python train.py --d_model=576 --n_head=6 --norm_eps=1e-06 --positions="rope" --rope_base=10000.0 --qk_norm=false --attn_scale=0.102 --bias="none" --tie_embeddings=true --init_std_qkv=0.0157 --optimizer="adam_variant" --beta2=0.99 --weight_decay=0.17 --grad_clip=0.5
Each number is 500 + 50 x the weight over its row's rms, rounded and kept within 0 to 999. Layers, rows and columns count from 0. Numbers have three digits each. The size before them is the row's rms in percent of the matrix's.

# up: layer 4 MLP up, 2304x576, rms 0.0183, rows 1988-2034, columns 432-575
# down: layer 4 MLP down (transposed), 2304x576, rms 0.0091, rows 1988-2034, columns 432-575
up1988 073:448408571495499490492544485490540431500592480491541506392588521531454560551475485389592455445570573488516509515455454450478506501548439499522471620561536583460461514478548542587542507488427533530427394526540468467491559427561489555492478466541469375531601411533514445534619527454485498456451547552503436474489549535451530429472501408476476525547477592441501402472601405528463480441454473545476450427511495473576517478416595475454525
down1988 075:534518517535570524561530460514459509438480569510458496557448505495520454471490457515443488494456459467530539446504469654520515430443502500524475502516483441535501509465486530434511446599583498442493533591547588460401454526524558474518474525530580549556498546419478482462488518476477408476500446460490584521514452469461433457513539497516498451414466517474539501620436513391519507590516491457491581552591449571514482531551482472486554
up1989 164:434487492506448467531489593536552537443569481484504595438526467539438444625516535511546551449514481512495510503511570486447493445473479455655491491512344534567483544556450568514498461507498493493477557535514430571567536418544684449459511368511514500513480441509541465491525547426504667599548569498461556395472493529489463437524600530467482542481501565436467529556562440548566459562529436442595496533500560462566420418555554487498469
down1989 170:520490467508598488512507410589435448509494527595564482546489481458527535435467502480486463530529488532459430478510478496489646516517533483447497500498519625528502464486423460512503431556440542552435487499492502454499482562460402489523459523644533490511485542513537574503544517522593413448491384468583457528492598556479470542445530518488518424443452495584461500500558483492489610419455512594495497490526471574454510598458490472460511
up1990 084:565570544551479428463522491463502510493466501552550567490421456477485525588537520420465458558470447489503471527520549490471538502553579499487459466412478577542492504508457487551561583545523501441524558539533454478542479450411543510597514482429544418592547523489439534542498475503572575475511511487510511530480450511595506579506557488499540552568473498545605547509541541559485509502569474530484435503603521542496522463558523425464528
down1990 095:520463416392521510492398551527507511540531481512480493447486493568530448485540486629488532484481535496500471455490549507580492475522438511501385471496548488456487494454511578400586439627483396491496554505437548449459516455496460435430507528542565503504453441480493466418427505434395528504467565437523521461535456469461430456567498473448445447479556581447443459512528486484476547526516468483421517505503472474476479574493522587530509
up1991 080:468444515502448512478533485422528440501532440491506499446525440507466563482430450436398425475525405499578365462418521598563591588595447456413535502540467474533528391434431427521553486487504439475571448463482506498502444521527498468573606592544569551493539432543496434494389541464501481529538557467563565454518499516508556523514471534434527535525582484471541532435585490391479462467517513524522492410452516516465360455500484499557405
down1991 081:495462546524596563442446541486494596503401485440476527492416530524430540498453524495541527513565516449435538546560504468473480465457533464602502586492525476536497471572504477480521559389469479497501563461574504525538484528477496446398482457428496392505440574492545522567464414500516492499527478447462540449521475511558529510528577522537596505489412539481442506532390511548478445476608586572630526617456382492548524473404558468502542
up1992 076:554439406482535441535555490454427490433482567546433493530616448423522491562562478444472431428570435492407481494535519514512599531516607526398587516553496535506517479541532514586461542501552450515493445489559446498575412475490489464541510562446529534607585568493490479600530440508491495432538537516426545533519496515445525600535546495532566488498452438475549486452475491472494503535508584513414494565554537513555504427531519375549437
down1992 082:476486519525499476427538468469450529503514467527582519472526430647490541427442493608487519533350481520628640584474507574453486462429544487515556542520457476532520511502507474427580469533461396478534524564478604521470511541438463642593478443519617534479472490413428595565488486501526506498478501512570593417549534497552483466379458463450491488453539429563522555455425457456496456517538395494530530566506532474444455521485461463469517
up1993 076:579534538569405558527600554632475432552491545488480481462445545466417451634491539536410565533526524462548523627565536455477465547436508474575516398484548556541548436409460517442523478463536453488426480516475484425572473480590509487485430473513504503482374502450506498569442517519503532459468451433581473556470476471495543448505508469483425436422523578460467614444418511589512436535463446507583481495431455453491495418447600471548462
down1993 080:534515416499444453465520436580483533518494476460536474523541477583582524522525503457524450461479498479435562523489436509578531411541515460527463500553483465495542558529581475536449581440464579507523582470483532530534442496388644484487567495510527475522437537597516503563470526396554554516501450447417511510473534593496527500545535517482545553529516454496495437448528509426480498466459559469415442517523524445390515611482558544491524
up1994 080:516538449515475613504428475508479543495447474531482461512491393510556466428580601523450453454573490516522486410495520450506550449570446517511459524455536470512448469582530585395477556484440474481439573614537538536454492567532578526558475451520473432422467420509489551577507508509484498550579476594486528592507476496502516508509487442567482496405546498478500514587552482536486566417357520495492511406532516531505511530485469466491470
down1994 080:501501498464519501509497598508525448493484544575523475460556525491496461418484476448493476466484486520564459494470536477431469461489555516502574567528510432479509469411532572608539500417619510508448457451489497478451531489555493539538466580529538494570536547461500408501525582504435438500470546477461471401508504435546500428507474469517445450523428471526531496470538497486458438536520436442449486508491535455491451532566514600555494
up1995 145:417567454601494556443496603535549481482517531481601551527480533545428497485437430439440542517600558475464508627517414423540461548598505537446454470560508455460573536444571544596460519490468549445525440637476569584528446489408513499435503568442472451520424413561495489455452443482487571537482517490515530444486526557447489480398536486517610568469514469526513493520459548556489466498636518488532409368552505519475520492548448475539380
down1995 146:570475500408451484500451450559467543473473509525466448498494457436553541450561544613520507471429462529466487367482520502480527378446519493532525515510437538456470570494456487443412457487442495505540512469569380525452464439484370481535526441506539573465517542495539476436503520601571461557530378562484448470492448422531509564557425515492393521488487496466524481459527485463479458534485517529523556500481554516595497458458549581517502
up1996 096:544520500469469534528516492396491556488631532478466554540484503551471500512500498535556441536458530482387458423549558500568544501582485412509451492460573550483494458495523526512450546460526435569506572552574479552493579411570466465455562550524510413470492589540476581555455461546428535563502501551580521490516526532524477518561482498517534464391550513480461550561466463572508512476551463469455502572496582510563437443449450517587549
down1996 103:553470546566435468472486515602518430533415461495510446449493506527521561550460507464476504478591494493511445576494529380485397532541413541579571433434436555539468514533554456496557424328527604507457365496494557456462531482459511523516495460486429518519517486500632451480498531487469400488462534545494422604485484479505446498419502491455397465613447535577529464373481627451514512458508541450546594521548456599523513498484506479426511
up1997 070:537459527456499427518443516557466486568585511475448415471394476493564496383559580537546554600548401565466573560476459455535502566531543455559457503428476525462566439470459460414436465547514552578481559507502489552459570483531587491486614504466463596479540501459546640598532457512484501559521515505452562528509568477504427464464424571532511460498533456593424575545558480520501463544415499537552552524566468498512403440478602501508503
down1997 073:443487487533451428522507492490528576453494528512482458469531525583540571546486458393477481474506522536455520524521589449520425522563477436506532500504549537473485511486490487609584566321585542572512428502551481492537449518467475495527463474500483370538521504528429432511613626444501516468562503476437550440504517569441479452544580487492448502468401453447521514492435539517514574487519524443459555461460541486476562409485510513550514
up1998 075:537512463414556524453516489517436486480414560478492406508531451491574559431518446507482526490523490581495445477549464549534599488500570515459535403512453509451506520435495396509541546510596541365514542527618484407599537511493457543493541492530469416504559484495469544525522528502485481491576484480547479538453411468542448481491496553455408503417505458499575411519490500577496578442492487642388597494450494432458518517489447398601469
down1998 079:435469482480498451517516552531486455474520422491481582523504492496465463536403516593513551414511464478526544524538516478428490489466454457474493535472447532456481496576519481461455512462471488512512533491493554535492443477548519543511495479454403561521400523560473511491483542605500557454558572538528435490539570583523495416515452433574497465591470362495361543490494464410526514459494527452549442481536379561540475515495418600400468
up1999 077:509447373544546504547414431456507484425591485520472487504576490501555541451538582486474455503450525509459574387428543452506654490571409541468500525515566551433430478507512528449554588462501529480493495478622560504580515569486494459560440562452434468511468518518540550436586537565489468506526446477483449434566459512435474550501480481569411559493470515541494517534428457584444490518491492580507524427517509503432542460546447474505581
down1999 080:426423538509562546430491528514468534481439493492608577494561495496323464552463458482525514523494534542568563551490462446470471458473471504484569574512446496529545544476459545517542465638445607541378532456456508473427595515531612468540495549494500608426524459481507510485435534534518503471474525514472538480533546502554550439469539460485528417496443450546495489499522508491520504441577592486530519557500465487446489448452567527489438
up2000 076:451460469476458510531460523494554456510585477554494444468551501535485521462519525567566531487392539591553482593524368514362499561506411544532516427596531424534542582520615467467526555525571509463530513406528479513516438521400532521550462504595621523475572494559531417457443471510510462544494548516483460527493472557507530462552513479535515393451519600508500532560519596451491400485527485443572556505557466470442531488573502443425531
down2000 084:557569487603534531490515479509575542505483523464504512488413509483501479543400511384458442589526491464490545443491527489610525451576667428473489469481497491463534407413415457503552486561481450475467493567496536534487524486494428438494503468448541480436514484439509487403554591450557549521434449482575428524506534492468514522537537493549530578506505580360465476457451461475467525532450492438521471432459502433458534478523483545527573
up2001 078:544478558528491529387531497493430552484526536469454488517427528508581509529537551514453554559538562533488606554480533477518505471568594491530500555486651562509511533534493580497537467518467521476551550518528475439492536416517497449551487569482458414529408428463374560512524441528506457553507442357400538461532405498574475505501502472519601499503442505481479400538400572546538519490537584478513535431541484534517519554426533542528522
down2001 082:523488494453480436569501496433570493538470400492478435446566430451449498479558508512577516470465528524554480506471515511411508558435436438548454490480443458520526459463577532562490533541567565537572484621478552531514486565470524415533468504597459499589499540478492499551489544520500626492461489552542456518499520549436514482471464455410466460555498404494527559503586512435503451546486491449437547529476500470469450485554488593499416
up2002 118:460548535468547505484525505586452512458495567520500543421500536501533388508517482469571408473541438568482507520493549634481514529387462493523591508453429576560422596475496504471532439528382373515479463488460525402532612509565486473420464537504560480488542475392558461477527487536505565518474493577591512528495484474542506459534472458431462441461476504510495524488515501470595519502483407593484572433495516488595510490448454538492518
down2002 118:502442507465455474574554539508526487592532446551588464515526526494508580442547568525456565502459493423493544498471437521418482489495493449586464450564496472472485435420547523587476478502601562463532557573494539523526472457493471529442535507526489547477437540585484574533488550456501516516457518501463449481494565554482564497528537457607468491547480429472522401550484460507494479559546514449492452516551492545476560484512451407484461
up2003 080:465439491480515467524494532510470487535519418484551565466406487489555462487501526489450486514540508460509468493536542414462481528430553508524475459462483585444441503499519488470523442532463442393479553503445501534580517532468545476505491484474495482493543462528455494549352558580433505528440561418527546537538452664434521459493486437483526495415477503437467523496474563427625490599500401380489583519453470551545441420414490522499570
down2003 083:532543433433532510496465471489536484491491486540545457488572532551565458562488461586475501540471504559436535453479532416551496568524528538496537451496433491453495618533495555561492448485551469572441479485485539412544432510502484549400521484534479455580506540459566449450606526416528490462520424538493497473369549487517439536467597479490474452534516591533509443499557581496536557522463515566491437498582547460424520456541502441510478
up2004 156:536510487447436497508533512470528546523456494530450488565514520527570509395505513592530517481488531509528499533486512494410530516494413499563516473376508534480509499363451456532465523434523486498503497476508509520466552508525515620495472462549493572553632574448451441556530431494457563414492518524419422586461452445526467492566479588635472463536456451535492452449522551506432431529502476487446502483499479541456450567468457477522507
down2004 130:471457483544468502407445537607490434524476560547549555531430534442445507515497425459547451493511463468467427442498462375570458467554477528497512491470463517414495500446563507496450500413571573486524335549492565541569480518519498491522451420517489472517454441515480485534520450433490523499397404436476479459568494500538525490492443467442541532475565514484527525606501473432451495503513553401515526441480455442581516466482543490355514
up2005 145:496514507520476500557514475555488417516529466476463487533605442562516430513593506464592509500559381412496404526477508558448505527454487464565501484490475493549575490379367554542542432477503476519519544501550550541510489481483509511447513456507462536508542561550476516518471554520505478523582466411506457413458505499505454479534551612560477501449527533512472522453593572522461522495529486522538525552566490476533417494460474471536493
down2005 153:493498481450495491526511414534445541441485477535569548499475574535519595462536469482434536419500522531514551513490465382604497538564533455485487546590477530458476560526517536491513564595468543535521484416509467516501489485518533477488486570532539440531477552460534543489521465493513436492394387462474584518627554606512539462518544398416492494456501512481536439518486386500512505458518504443456408488561481516458554471554538437509516
up2006 094:500493464536460490504477514571474550456509488512427439521531484500531512592525551483460446570455481474585442542452451533436464415510487400477454350510553580551441510514481475587505471510482498505445599430566536581525527489531590499498544424434540567470537600490470570446482598555470491521465474494447468492550469430489520445448479513447493505356499494544512521427419494437466555476477525489502460489514569434462544490491515507470508
down2006 103:463512478501555496465522522509447442547483494478643555562430537575526513486500506504587467442576520586564481486549493499578451593489498576558539537529525468471537484401529529512578503556528520503473487493570551440445551457497500456504495633549460510550474391448513473422567450482405530523536516410502510507553501406457484525465512462516411460640445597449557510531507465593531450499582559365566439508505471500522483559453514468570476
up2007 194:570575516534500435487484554504421483461504465441465493505455527559521503406592465506498495561535449493445500426555471517512536569576508513406465426470466487434461543452611433468438538489481499497554518478526463505473467522482417563439436527549422644500511475444545374550549478478557484451458497558521380534520491410516496439437462520597385442584587468519431507405547535516474486564429471449455522386504474472535481467457457584537497
down2007 157:502479522522533437508459570529460563528515529516498497505523538559418510471490488457461484522402447549536436461453540409573454554565575576452560548538531549540456471506490497536522475503449509480479581501516494489491493544519504433463485547453494442539528566557485534474547558523448416466439433510456538418513559519501499540505529532372597501418516509486556489476541462579488581454501510627495476522572528528457534508497493494509462
up2008 077:425545552461499512519445536517482526541553477494446554515455524484452544478518465513461441546419595461486531432588531535495574556550550392567532472465484463445462479515482534554430520491571548479537473352463416604517534515423589431513423521506582491519546605584483476439549488572549489466480529515479549427530449454459434550600490422488496495573462577544522518429516531498464534475506522587568519480468425468461541523510566480488519
down2008 086:484530474468423539387582474510491493530465427507535507527530522492476540485445481318548608468504539511538590585418496528521487462526480485434501528485531487532613538537432475438455487523430512552528532562497553460532447497460523541430579541515545589424474468427507506465510494530454516491587446396526601522455505527475503479491517605493496452539451485455493514512510495516511448438484556529485467545404535495468515464524505547526543
up2009 071:432416594547495429525503521446528436488527503444536482472507526428536528592485525545523510560642439466543534587537406473464482518484480585515409352500511526510429451501515388447482458533501453415360555512524503452479533490536509443447437510591495496493485562495576492552467516444520466453512504511479443482508486532502464440508482533495400517554622543527442406379601431484550501482442500489467410427489490440462445477480499556528535
down2009 075:569502561565455489536487515501506507435506544562488507530490540511451392532521500502471560542454571507439429460477556524498531456488549413620588560452538416462514543502453479620545486484407472502460589459520582521515475454522514518511549493477499521461426494505407478631589573490489579438517400500448475432526497470551611482423598496554464508449404592423521598638496531541511504462433496506455564473442513471392517565478528419426389
up2010 090:454417485498483500555512546569479483509580560492504461472503560492424464462518518488529530478512498504555593500521545477557570454519471543589513531459389560509467509427559520470543454454534541411524449553445516463492592441425396445527517507580513558503454574543453486529437427412406525484506439518548466502531552444429565512562477488512502566523549595510477478539475441535502630567550528573456386476434496435436417519439511463501601
down2010 097:516451473554466516518489521552571568399442554474466502544544493505555517563507463492496536486394434490505496476520475498449426546525529461511517518470573449397568522535401468498456480450510490568463474482488499542436413492519625558542496497428587507490556532450515475541452572580650392553472547575477507447433458545526483534434461524540504554466555501475589490469455541509515506460389466478523547521523363585532509558593541465416444
up2011 093:439499501586509402481402490528395458433517609598536516564518499499568524443417456446403506494509511548482489534471517407469501557506445376521461441552423546455450582511521498540468488609445488449532395539484483544629500455456544460486470478452491490483461543675466465478553483538454545542477528512444507522496480510510495560519480477459505588325478482489583412467475471556542534494513465529536427572481499560463543550503485530493457
down2011 105:623429518371457514491481433507534531568468544370531505467490391528432417543601545502524486504537515531554420482519519569476552402488519463505489581428470484455467463504437539419578488588496492507526546422482558429515495550576533510567501490490559573435506492407521531602485446450522461429498509512530439507422546487454589472511410601521529459533508503490510489532512482476543474550568564501503553485458486464565447528507550479484444
up2012 081:529573590558523428429532487477489436549560493506473473535485548528581489519472578468458493448489513560536446579522536456471476501509489506476490507466571563455478482498465401533506471544487510587515492462489509490519467396494492475510519467424560450530424446464501492514477493562487561490461425479435492502526429498533542527449514486540532448483470443455466496473528423486483456527437473450455623512564567488526565406431482475446554
down2012 085:528479428440455450544532568465593518472527535391556464412476478498539515474503550540451510610541498546516551490500439558573495436499496506438417462508533452566437440521530542468525473544433442475514506499471453494556566636474536481506401533571480541459550477543566435580511544425481580526569464496458515483419559592498528428535530504518454571429504484566534486486530493519586434480569530460465440489438426479410485567529576518495481
up2013 078:590445529586508449555555516561484540551568471470436515560448559569474542496468501464510498457542480541593492477570538575515472534500508508494521515559436578637613577469517502543527465472599571480421537541502521465538576471572552511515574512465488510548407490448476414494528458469565504512476488432479452479485460470501467479542523517512410501572452608508518354488337516488480523532492488559571420467492545458473513545535514617511467
down2013 081:500517623514487537436508455515473443465462618463518433480590536504559444467549490530489563549488525481437454452510424544518512454390481428494512499468566562464555483463510553499465449695527488412495488540508527556420489540471585491472508501519390487583516496498552589625497524592388575521496448511646517626501435449465526491563507469508510519458531486469476580605600557501450447481497518432509483476473415520529571479502555491533507
up2014 077:429443534484579500535379442515470523519482465499489626550539523515514468532514494483492458482481491500586505551486562555480471529502476497472447425536498501475473510563504468472522456502352510530471367470461553548521494520436443569552400567482476569419644524536534507547577415521535405461537573562444488461486559489489481488513553476555458541493570472449439529436536488499484534467508537407402564500545467509513482500459520490510469
down2014 080:530492537524484476437538542518540449454547465483489515478476419520470503516588554561565482538481465490533484474492402507587449486557528498454512522441450564524502526478467511513488484603549481557546418523524484526508516492533452380557536547486603601517526568412417434475470639490471528467504490503509436545476462471546529423459515513431479527517520579494571480536479511520557420509604456453504540530533552433493528520455497463514544
up2015 124:493469493531474594406619467450486523552469573599534501423528473524472471455586562435521608445495451515528479591547536524421483479492435523547498505463464485533579425457454524505480471516563528537520417539572529475475463465505537544492496495469560494473532431467425471473494461434408453512489467432551446405466442508405480493565574446597467521562443462545531467455552460563498518573514450511530445502585466471487445537490483514490442
down2015 130:429558481528540427513458456564503486515567396485470475555423540463501552569565535505474421585503516547451566462405440453428430565446477549384480537444480537437473482536494486566472507436483509490513497492469461500517462565503485459439458515497547478528391482528526517497504521594565545479524504512404573539561473466505508557476499536407493563452567542447537478491421495496487564409567492474464461529471496541456573509469478549496487
up2016 111:435498571548519546507506490533454469527448468458566434434537516485495530413544545547572440426574467423544418464589437559441520537422521494484540496583563500497495491488446375523546569468549472419516521513463520448498500506514372454542462515456501447459581466459501475503474477502481455493455495473510515511482513490497522480496551479451523390484531488458475490532489494513487490483496445417494415488467521507571458385502479504492492
down2016 111:525488444516498530521484555502508497526471486584458493580483496588525516556425449536518502603368453589476566398455563464629528491567541491565556632478528385480476594497550506558465503455431524521511417539515526505533434468534503530431421541531539545512453577466495505543562540478544515610462490497469543450580501504469428404455478495547416557485483515594596506426501522550429510534477433600476578554545539490438554528509498508436504
up2017 096:513539519626600455517447449547451452502527537448425543452430616452596542495558565458447554502495559473425496491509556491528543411483441404526517484513459503506568483420499433509553506538477518544560434555478526553484482530500525491542552512418463453547451500581461415458473551420506481553482553412420511394431411455487428568529499432487567489447518493551544490522540380371439506456445565526489526467496559498493440506584499571477474
down2017 106:457505506453429514402506578483605577524463701490472505522560452484478520538437470547500393557476509576564478542479523558459499524438550517403464539366499522528500414550421501496497484446488394445456570502496489496517578581406505517574522442531505587499520459499522481519485510604450542425484437479502480588445537455579612485492528528549468446437465476408465550458485588559514504542517491465534464532455430521569539489438520448512512
up2018 081:515386499523440471527565453483543469459459531505508489396520524462450498556409449527531466389386600489486507549513470471532544576547509549566513526488554460542521584479505441486471557461405476499617553585583530469459508515478441476521488517505529466521450479539444446480437484496520514539548464471495491532444523530502509505510574465461409476642452525448525529485445597483481473491555472587499502448395513543509513514571483455543526
down2018 087:567471591416482523447510568499525542479502475515524545568508495552392532450558537494433495559607433459587505493537538489444529479516506558445466535474505471517526530428520479440518504349566533505469436478394570538529549510530590508465492486583424388572482434524529571507479411571502503491480629552518519501582504549516490558409580485498573466418548520592386553440478417511523510544507539491553553564521497526485492470414514548479465
up2019 083:514496503577524591533484574504427492503489526531439535514432495428453437514569593474521470501517456502433439503561559491519580488525570604497494460454407472526443493485500508499491450485548468418511396447505490554583565412407470525553549517483591502438490555558454550503505473490557506473471454509439537547584505525533411589481524487481498510479478417501516367429598578516461573524537435606474474476569505439544524464471562489524491
down2019 091:444525530377489459441516458553497567468519451569586583502522438519602525483541398582507559442494534504506546562428570546552519520498437509445481479589492497472447500595558518550555473544435489491514543546454572410411414433490432593403521499480583547513507448361468511488493482548458589516531543450518552435372467424441475500567463413460482499533491600455444549513473472447583532488494529471475530552512543491450413587590471425545389
up2020 072:437520509491519556420400519455499522441503563507492465543495564540541532562539524471531505487490472457450467437568534434526531469478557470500434590416597612418507503530541511449569482526488552605590451462528485519538540438568630542511456542508432507609518502551484512488501456541479442556539468437423530495502531499522497527556518458506553519425563460603553430485534469515515543454577488495579438569604515534526503544469465531502526
down2020 070:515505545455599467462424520484467514558504537461579488486477488577536501555486451416545576487578533532616535551535513519544575543357428539375425496441456472534464519472435524516523451587507429501492511510507523426468505568503548501519489514420594488518521542562553549342553441497488575436536523450492487516538499461571528433475501462617442470477412534460502483514598390517456496504493519418459481445547579416461523457536419575503459
up2021 092:460474515442508566526498565528475506495518533508471459483491464434494498470512581439433491512535457381522432461552499563415553528545473484574478462488470495526556472407538544467581540428561548423364471484534535476542452483517535580570468515535520422561521525608460529419456433559477514469434522433487538494419487423445613448526438505515516499518502461446505444516444538491459487528484423540516593525615525468465468567535475495510494
down2021 098:506564445560495507530474477512479495461541481476477566399421540604574574563517435546422417472488478636463555538467458430501410516438432684467546565434591505459530528592437468498456488560516523568523544531488515518464499493520510459453535538471494483496454470450527488428502539447533416478464614507604506443501505572540367451448529494469467444474483541474457459430552433528506476480515587534526365533473489484468511382492496479633480
up2022 074:509514567503634510537557477411556520502466535494593469453476512481445521575566415434465496518430572553525505542474452514513607521542574463561577575491513463441470498399487533530467514525516440500598462545498489441477455519407472488500515531607576468505609575552505485473602607469572502506525577495525581500491509438537446424413564536587502477494529432388635517459487582450550426513527511496455542544510555530535510456405580485628493
down2022 079:532561460559510470399563472460448525484502504601422564522464523511528515484545487566435459496564454450511491462509553496566433501431415552521411514515491540506481572587504514477419514561556519526447571526477508526511488438517556457510533411453548520572467512479539480512487430562432521507524479450502500497551515460472463484497486520467506485436547475518442488510450435492500514513529509559518432481527428471586533526543490457511515
up2023 077:438516466511368511506483566481440440601472520490474505446449533459563488506560395463492515572631520531419462523524543578542502574457518501586515458553579570494560528530464514465636569510440492456458435556594508469431532447533517484479554509322620470409451559553553489442530487520517543501545507516545484480464461543449611562506439538524598529537568557532419523568450491473418483585397516487527597429552495508488442465412481535544574
down2023 083:504403509533519493566513429495471542488515444490489387596545416595488482506547507509516397511449530589503540514493446535513395364534463453606593481490576468466569448511516520527494470596600562510538570542482386534520347474474424526580524586510521524498542486473478410468460523440522470498519470552434472514537584539511405474557555484501464423514469522475583522471525525417489567547493546452475401491445442568454464593499547460492481
up2024 070:577572483523422423525510532434557489521581508521532562421556483482397449634477586547471446557594553560489462553509439561522539538435494542550516445553547472492646541464479406525532480491511494506503460440411479516480487467491532504528527563574541527526635535485533524465405435468543528428482563446557488460487511477522552474522499642582489428526519498494503495485397394511506496441444456459452453502478533467539477477546472481517396
down2024 075:406576457558470500492461477537561518502515479423550550610460541497562553503504492548532459536378454422412477471539434593586475416500582584501556441469558543493395470537515505530467473353457506483554525493494496610532478540499467513384494474496466513493500396497518438463447498487451473498507621472452377537466546485524416597498490507440513544435505505489496441482449559595576584477520513531496417470492455443480502536470547452477518
up2025 078:508475494555541540450516486442504535529541441507489458528385553487543495512527521609463461478537510495484547459474535443517516542443571551487420553527508534534477393434473477458466543574534516619464568500527467490525504548484576535545541485484469526491589459439541542525450496532530450523528511512530451482441507556546464515544542281564467504435569472410457423587519462509495700515445508588502437440463524521447497504491549496495485
down2025 079:491466555460459510439588564466488540452517506407607450437594489492561527489432443460528535501575531576499479548513482500494482526548529469555617554469586482556483563492478503571483443352556528554502420434537516502487515496451412536485495530410403438441491539601459448529492537368501505497426560495458509552512519530490607546427502579493506483498385571542514519533569475505453397435471530451541591567485593550405460496568482539504502
up2026 082:581496465527450504531599511519571494513407532476483527497515576464446430458563540552400464515497616512494474469493488383519509512476457545547537556470457496469446564451536538620468495488543447428498562539582511532590509495499501503482539420491476497551539460439499546619532540473480459513497505582479509440491413416459527514489481508527410584503536488365489553509468574474475511542538523570449422476567477478491507456508489432538559
down2026 088:423497573475619482457552517532459445456566449518599477596510489552499499519405478596549538453481471542494543541488564457524457494542566540377537462552560523492569515548444532453482383355451503495523424481460464536478479504479502512445563567409461571586500476561533497507485447567481569609549599479425500400557489495594486579525425480391486531482429490533458444442516475520593536441412491455549526484499503507431469537559613476469414
up2027 106:434585536503505458491572485459501496484492398486563461527520549445472430504476522487511502554421564554521544531500497502542459539571487487493457626498488534469532477541611559560465493463546516446539534512500463477483523399500534454473462467557592580524579496490575405446477527480523447538554518529574498460512599472493490409577525516588444396552505493526509471489457433496511495507514388594473526453427594489447566604583488580477579
down2027 108:539442590460533528521484432542456529590411559465583538442484446539492542539588493527555526544532413561535473511528448442474548504468451495393593572478500499476449475493514498466493456426502539526418458536607534472526513451538486519515540508452426521460501503487434529535497494501532592503440509436391447424422547417484482535460461533491605597441511481497538554525490519537514559521522499428561514494416437499522513477519474473457362
up2028 077:510503493514501571517569528470474586405595590458544486491414489476500480512510512517507467470549453542536471466419560373568492525448536472458566511601548476460466461512552506492470522524458446599476472494496553503482497598476465423445511538452487506597476516497500482495468447477465502464533516437504498423497548495420500482526502511518538524417500531411491551499408464585472577462442487437533489472471588580489545492483507509513500
down2028 090:440499458443448460551477513464552548565485385563473481490557479566507553478522514510513462512421596421492449534508484503426438440428482563498561479492495496446538470490407430508559556339547544441548498505475444503536530421564370527593556492533568556425456473424489527530553564543502434512405536529536363490430469499539448534468504513404501521537420475580547559405575525494584508447507439544518494473489496448568459489483561497510489
up2029 077:502507548449547412601468494509561470537445491532446512465408557561478517488515446493425544396438419500663523473508489529506479511511432490430559420466566516453512402508533489471480529524514468548500471518523446639530479526491528516487531455478576532564344470542496477462433592428472481516511558504570552494480445573503522452536499514491523475507481502421433404515571497467531502599484520654446440536409529523504504453537511649528519
down2029 080:420460483540461514467515499471441584454507530520536523469547536428490516559541518465463540497594520514460490437491527450548474489477493470502445550513489499553437578521442537502469421765501500468386515459532452552502528568558450545419511393518443512374508554495549478550493411479478508486572501502539563565513548455536487518500496538476452503508554524522503473475494520490422434394444459475542565519493431399508643477406538468533550
up2030 076:478484492491607505555553458547416465530451471492497434428511412453571566539541569462584527442415505497501517522408437585510548508554506472551500499532460433419524486528486527539556517528362443460493452545588569546477508537433376496509402532476392399377504551483500464573572516518576554513472442537497436550497505408470544525415541605498552381493499429449460633589431510531537519483474438478545565531512526512472471535452451521499454
down2030 077:491437538493497451464519477476478542441518549487444497498498503683466485469535466513470385509509508477526517480545505483506400424494526452499608489441466461535539530423512502496560527487578498495480567533473521493546403446494551439572488497536413518590523523426515527414524494471451481389547532500462427415533516571444438470546430407540488480449462513498460414493531494483524465502552592466520416504470497476509502487535525464560518
up2031 095:488596527533473455487446535520476533420512522396504474479478514477508485393454596500628428533504552463430518474527444432467533512486439529530509572470575603431508476512519534486462495569407484354491547522461501540513448498461437406481518514561598427588485518525518427554548429463509487363446506541531517432425440526538414543564498457499598463410588542524439557512513423526537504498487467527430519449532464506516530508442512539529560
down2031 108:488446521439484436530508525509521505630496522440476511492532513494438437490552538570494577431500439482430609484528530563485440533526568466495543462388491475427543514490464482497563455426547488495522491455410487529528554525531517522512473459505534518396502531574430485484473534489549569572442473521458429498502578422591523472580587513485567450550372518502523422513545480528492567492481471499468481536395557497533491466493496470397465
up2032 072:473494474458521523435575523475536469437379599557520515524486570508479458503513484542608498483531515487581446542522466507455462462370579603519527598491462525402408518539506466481458519472570430618476581592513528606548538494465553605461485579463483546494503597547542422525527488465429502585492531488485471531569434444462463491463553536569497545462524509460412478446580606533501553418487501493422524507606514468589561428536554491587467
down2032 081:435498678553502424497478413539489479404476362566520518483509464523489524488429513488517528556464541480459534490449567548600551535529467462459501397521515502459490474494457505540604627422426478437453476479498485470490501492551421438531541478523440503578496462495495504491596462578603520478545479528576445392452496480405496637569501523478544461511525556481453545452485521473513523514554367485548410507482495443419518460520521459507531
up2033 083:577507482533515398474478500527419475453498452520548547484502512545465535524441558407507371585523556525506518511500448392551615491562492497460453560475541427504491583527469497521569464559550486564541521458490560469468519508562472441551509499461559406477517466585435369572491522434472530437493500411453500494490541409525472477640499426494421513570513462534462537591475426527459482448427551439457563473425589480525500510484523502485533
down2033 091:482473563496447551450424486523555434598465668483484490573577516423536472469527464539574559508465454516473559509489507511483492568500533540519437425481488468507434482484493474428494418442546508436460417567502467542496543580490530533525481548510455438515447567524552534535518516463525530533528433479528469499517486486573602477387574547540565555480466498479541534477413572526545495506546453443471486585513398488512499557479427548496530
up2034 085:445538543468546604535512394559553501585426556516473492458577524466571551494472389458526452568512513469480398445550472629511530540535576550534505548496510575542459498485529569476474429443478488505447511525508528469453458489538479506544627441398562599571514488479627517476505636515530489421545534481543494592433422433418467417470518488591357477577601419452499603512420562510570490440466548571435457464411554511494468470421493444503524
down2034 096:517511554494520479467486597470465496402517538570613569554430564522487427475499558523505457476557450514518621580445448439581459398408464541507496589489513441399541538533490459465445465302538506510451577521486491532491508560456611483502459483525442515499444535539428468539473396477440431472491511500406489464563571450597597479441544479460576452460369543514545527463491424515491534443484495496545540579509477433550546528537493490541449